From a checkpoint of a small transformer trained on Wikipedia: rotary positions, no biases in attention or MLP.
Each number is 128 + 32 x the weight over its row's rms, rounded and kept within 0 to 255. Layers, rows and columns count from 0. Numbers have three digits each. The size before them is the row's rms in percent of the matrix's.

# layer 8 attention query, 64x64, rms 0.221, rows 0-63, columns 0-63
051:127181105147150133148181094096037146124119213108191105076128109083137115154161123196130099110131167117071119133118148111146137147104129141148109172102132158141123109093186158124179087124119137
053:129129118144084139134123101135099100108107121132109195138073072098143094171103102158139173148089131097087142098118117102213145110155190149125134135028150173137090127159116134137092109155154080
079:118176081126146151124077100161153173099130200141159108127144102138227168143102116138098118151139105138142140119175133089079104134076099135180073140159074138182123118162105132139146082137091130
053:128143155175207119182158131102114138176124087142127058160159121121154091125114139097091083132135105149130130144069074159122085161136167084105111099141093167143172080109084193100114163130147120
053:108124144141121141153141128172161151156139131087134111116147103163155155172086108095151167127109148155155168052171074124087121142120096122131201090155145102182198120132192072094170130109160095
066:116194161090109157164075115109145110177178172106140088140143166085124187098140113199087117122183058092177117122109114137119067101143100158148121113176129119116126129123166167121135086156133113
075:075076102136116099108160122126106133118130100173139105124100100153146102140161156075132141122101157106111160096119165114130128181074172029089154122080107116130157094155108116138094180066109062
055:136150110070123127087145164171121127051111138099125161119162166118066046155117154173139120096161141136114092186092186084088114140101116140095123154115164145082066137128127133140144126126110187
087:093187112071114133106106050105116123095113097109160156148119062111140056079133121103135167114104147156117110115125137155101123160136067173110170116091167080096133101104134133137162159110168198
142:130103140105124120100069101133086106181131119140110111113123112103187202156186144170170149109143131127156211134046125153146108104145109097093100109145134156133124122083109137098139149170183064
112:127124146103159093185219162146083169143160120171104120108076168135122134128130146144122121080158145151159102157105109174158092117126141110088103071109081169147094144124110204180111104075114138
121:107151152146095101133121127090180194126200158118150038070079094141153091121132123116182109114133169130127054111110108126139127091149168138104098057145114115142168104132146172122147151127113099
113:113118158103156106054179085078083166160170187120170173158181133144126134116123114105115111143121156185163154096125172139087184106137129180082106158103105150136158136149122123099142089114086180
123:154127170096139154127126130154103129141115093055156133138181143183049137119087130128151161106156174161127070159111111202143155080205158142145089113109115081158152106120094121140153174120137146
126:150128096155131062126144120157142120047109074115157112146151103159149088140155159131057147194090163141101146158089125112125108120085126199116105080145113078191129110117096134150170108158163117
117:116076095124122049163147178117211132136168171138078157118146096048127117132129127134086127128133141157122110154111115167078101108168118102154073157109098117073161114074125120152120105177111141
062:118163129143176104124090138146078137160151117169106118125110087122154060168081149122144164143120216118130195099111072130137129171124181142134135124091136188124165066088139169100124165112167126
057:124148126164181115123111126209116130115131175150081106128122146103094127091041138127142162100120212119152103160114141155113115136128106218128149163150134144104109144132181199171122104147096132
046:106143164097122157152136171104151121163111144163144085129104161200115121105157125163083142159125110157156093150161136168136175139078060093084092100121170081151116142084126054152162187105096136
069:110129104120093117159159114126100108157149063133126099145096073154162073142157133112138143114094167147108184078111080086203083131132193095128110077075152138112180092091145098111142138121170104
075:117145108119109156128128122150184162101132187133113157098149146103147168148115096159134134118109079074122100135181143168086129100081064163140152176120103094126105219160129114132138156189063092
086:113121142110070177101121101146147142105148097143129135161126135122130161081191124179130162157166092130110066172110180105092146141072074143149103143165165037153130179099152131141179106131107139
086:083123112069083180121102079140130140109128127122142139104106139145123154160132104145113105125119075064103142125176153171081088108070131144180137142107117082121110183157156093137214151189085107
087:148117150126139097142145121079085122147120113157140133123134096110084023098085158075097122114108151166147093122115098126141148136136149101096144123131110133056113042137149173130115144040156172
094:130111110197092099156147115126163106156129105132167118110129098114101161152110121101106098135154117113082105107177080075176193159131211060181129152130093102101140127126135073120102159089125075
075:134166093088120143122190122172143167111145126095133090105153185106083215180113116149139087110173072128109165129135094118105122115067116142127107114135084114155111201149094132145151168171110084
112:107138117177057106109111109196140175158148143131127102094122095140133202174122127101134127110135146184146130138159133089118122163147165139147156108138130084112100146132146139092158191114014096
119:086142130145112131113164133079103088092162137177077163134129125094068106117154101195090113105138106103118148185172119166175126091140162100070169136147092060068097126126090127111125173108147136
122:089149140166119082105108189079183117138111113128125065121150150124139152110122110104101148111081103080170060120116124100171134138121118072122099132054135122168160115118125169092097148123085213
118:075077171141167149142145099111108111089113131137171120100108098129090172100154078194080129169134139200092095089118144151152110177116151126103106142165134163125122194040125123127111146165115130
118:107128174144162093155118152129121135144146120138150129149126116132134205123131144179168144126074122119068084143148135154133133090090147096147100164107185112069118122117151177123207077067164056
116:150101115152127140093071176115073150158115110124175146142122112116128148129118189133088110100104112099107109091169123186089091248109142125118089118136082143155151094111123106069110134079109106
055:103060125134129118133135137084150127115088123171150130134172137128115145108213125148133076125123095172113060112170103105173079097110180109141134152162125074076179117058124109132160146095156171
049:126141195175147156156147129177128104188142072164116148148139145132144150130087147145144182154101105132148096160175070133078127143111069088130117141116127097172122065176075113117075182104118112
055:116198127131095157167120107136111103114128089154190129118135119175093128155104102212110172154114127109123137157097172092118154140118082119149133107054122141110074151182090141146099134074142053
062:118130161117196161143124118112152115153161109168130125117158172202082143119165119137082159054154098179143090115184075115164111114172133128103081157123165091191120159118090150102090104116142143
049:120122157154164137144133125108120126112121122199155105144126128134129164074228095127156165095074121231166093119114153120144107158119192105154113147109110117125099092093097123112110106057119115
043:103146164077123146150109107062087136110172124124145120146101123104134077143131102134136098112150159111115083207134134164125098077092159138113120155121111130043152028093092124131123125112107192
064:107153143078105148123104125081089165114141150136175123164108142168126056101150085115113105163160173193168049146141187158093117122156134156128098112113144119156151078147072134178108136106095167
079:114144083117092173130095116149166177121092109112130091121169154163181215170159097134125136132124089128157177105164127139106109161125092128167142131081133159179154154163143109080129141153039090
092:087165106117107149125124161119221109113112107146131164112100130153130147109120150082106092141129145094068096170142127048119179115079151095185176136121134082106126159152178088128178135117136184
096:143099169143124139138059147092054130193146190134102132133126129134160105143174137120196127151061104094128148095101142141118074147164112127070107147170162129140109082106093158102110108195123114
142:174109129164136127171167201089155148150142119101109093107140155134060136147114094153152120119110127159133069128097114094176112106200156113128091105104103154180100139125116145113068183117044136
137:167161103119116094117133173137124124107103090126104116142149160172132101113143161086131175124077138087156141161061111123135157082121084155152095067120128094182106070177086165174156137144199093
145:118125083105098153131160169101118115191116139179079161166168176081097159097117142128091138103123140110169114112136095125086148170169092076118104162078126116122142116160073074121100133118122219
162:124124122089152152115108109114081078135104064159184117135125162145138128115088122123141236107079119126137070148105173172155112126139091120169138150129112173171102151136172157076119180100151167
144:120142119110180109184158145210137158153141111130143136105151147134149112129064192121166165188170153120100084104126152115112169118122135124141057170162052138158165162122114083160137127158126090
146:119164167134137098104114134067160180187150139087151101124065136147173136148086117075179116103152079083185163080086113164135150094125146076136139128097110174133154127148198132099124100120127139
043:141157139144174203106164130078107175124167092112102123130149078160101101106180095099143102159114135105103089134121123183158122117160178132132141136133149110082148061103120064125132112215103092
050:081177130092072155183151148132132163137101078112157190084131142147119108157136137180104114146129125143161174152081154080105146144134144135119087078079129110157038173108105088110142132108144083
057:156128078078086154089148125157113140032077182119200134128122133125106114153142109146091092153107082096086122091139152083172171099109165143135153159101143141098108172130161110167140167167138106
055:138167089124015184103096108158115108066087115095190133098097091114132124138120103153095153178090085166130107104152169100103148154105132149175126110116119122151091165178130095122163133134142108
057:115183057134067126111139123149120152105067153147164149117069114183196129132167106104142150174098113182164158127141158114131158132090141162134113144073198105126147139163150073158113162147112113
073:120128194148186110147152154114069097152161062170114123144116115108103126085156170106137083097126185119085115143073138107183124126142173139091126135128113127055114066078101145139124110105178157
058:126082132137120131184147132126065124099079151124156085125122115079112127131172077164149181158096087212132173118128110149121107098142132138080086144104112194093102103065085108119124140072127107
066:102125142090112107106163103122084123147158150199164141114106132106152161127142156144156127110065102104140162122135155145100130100091102084083106160124156145068088175107130153147144075155202035
113:112160131116127170094129166085105130206148148189116124132135138183162124133155159098148090144058114055099111113155157034111113138075089069109126146118147163136141112144132114098138126122094093
155:129151120118107149083058104130135144153106143077164128149165080125128000125132121080168129137114157119103089105125146096109139159111130142124158118119150083113158087141113107093122109149123198
132:097129083181105125094124147174153099186123109127140078097143117132150212173082156121105180105083147105143139101111105041118185171122127101151163149091167131124130154127123112087134142138105071
133:174131183183137099170147154110172103137127143126078145190140122133131123127101115137113158198090082157144119146126157114125167061133155133162162208105182134059109134151135110155135086138099171
146:080111136147143075111120131084116138092106110134189123150135104133129106132153139141045125195114125103122179080093134159131135167059145112093063140119092082201145138079122101106112122137108181
146:134135188151142168153139078119044160126106122105149139176111151195065177110110139169170115160135125176120182069124140120126201140127173153122129141137138085174105141155142090129148119087126140
158:133081116146112091134146148101143147126166127122185123151170104123135167110106134131151117132069176172105061136120099167143104152148160161134090115046177126126169116146138157111190067065072146
138:156101135192122157155111169080180123092095121137151115143078102123119120099090143123093150170093109130108121096101097084110096233092116147171141117140156227114130140117150130124086100145142099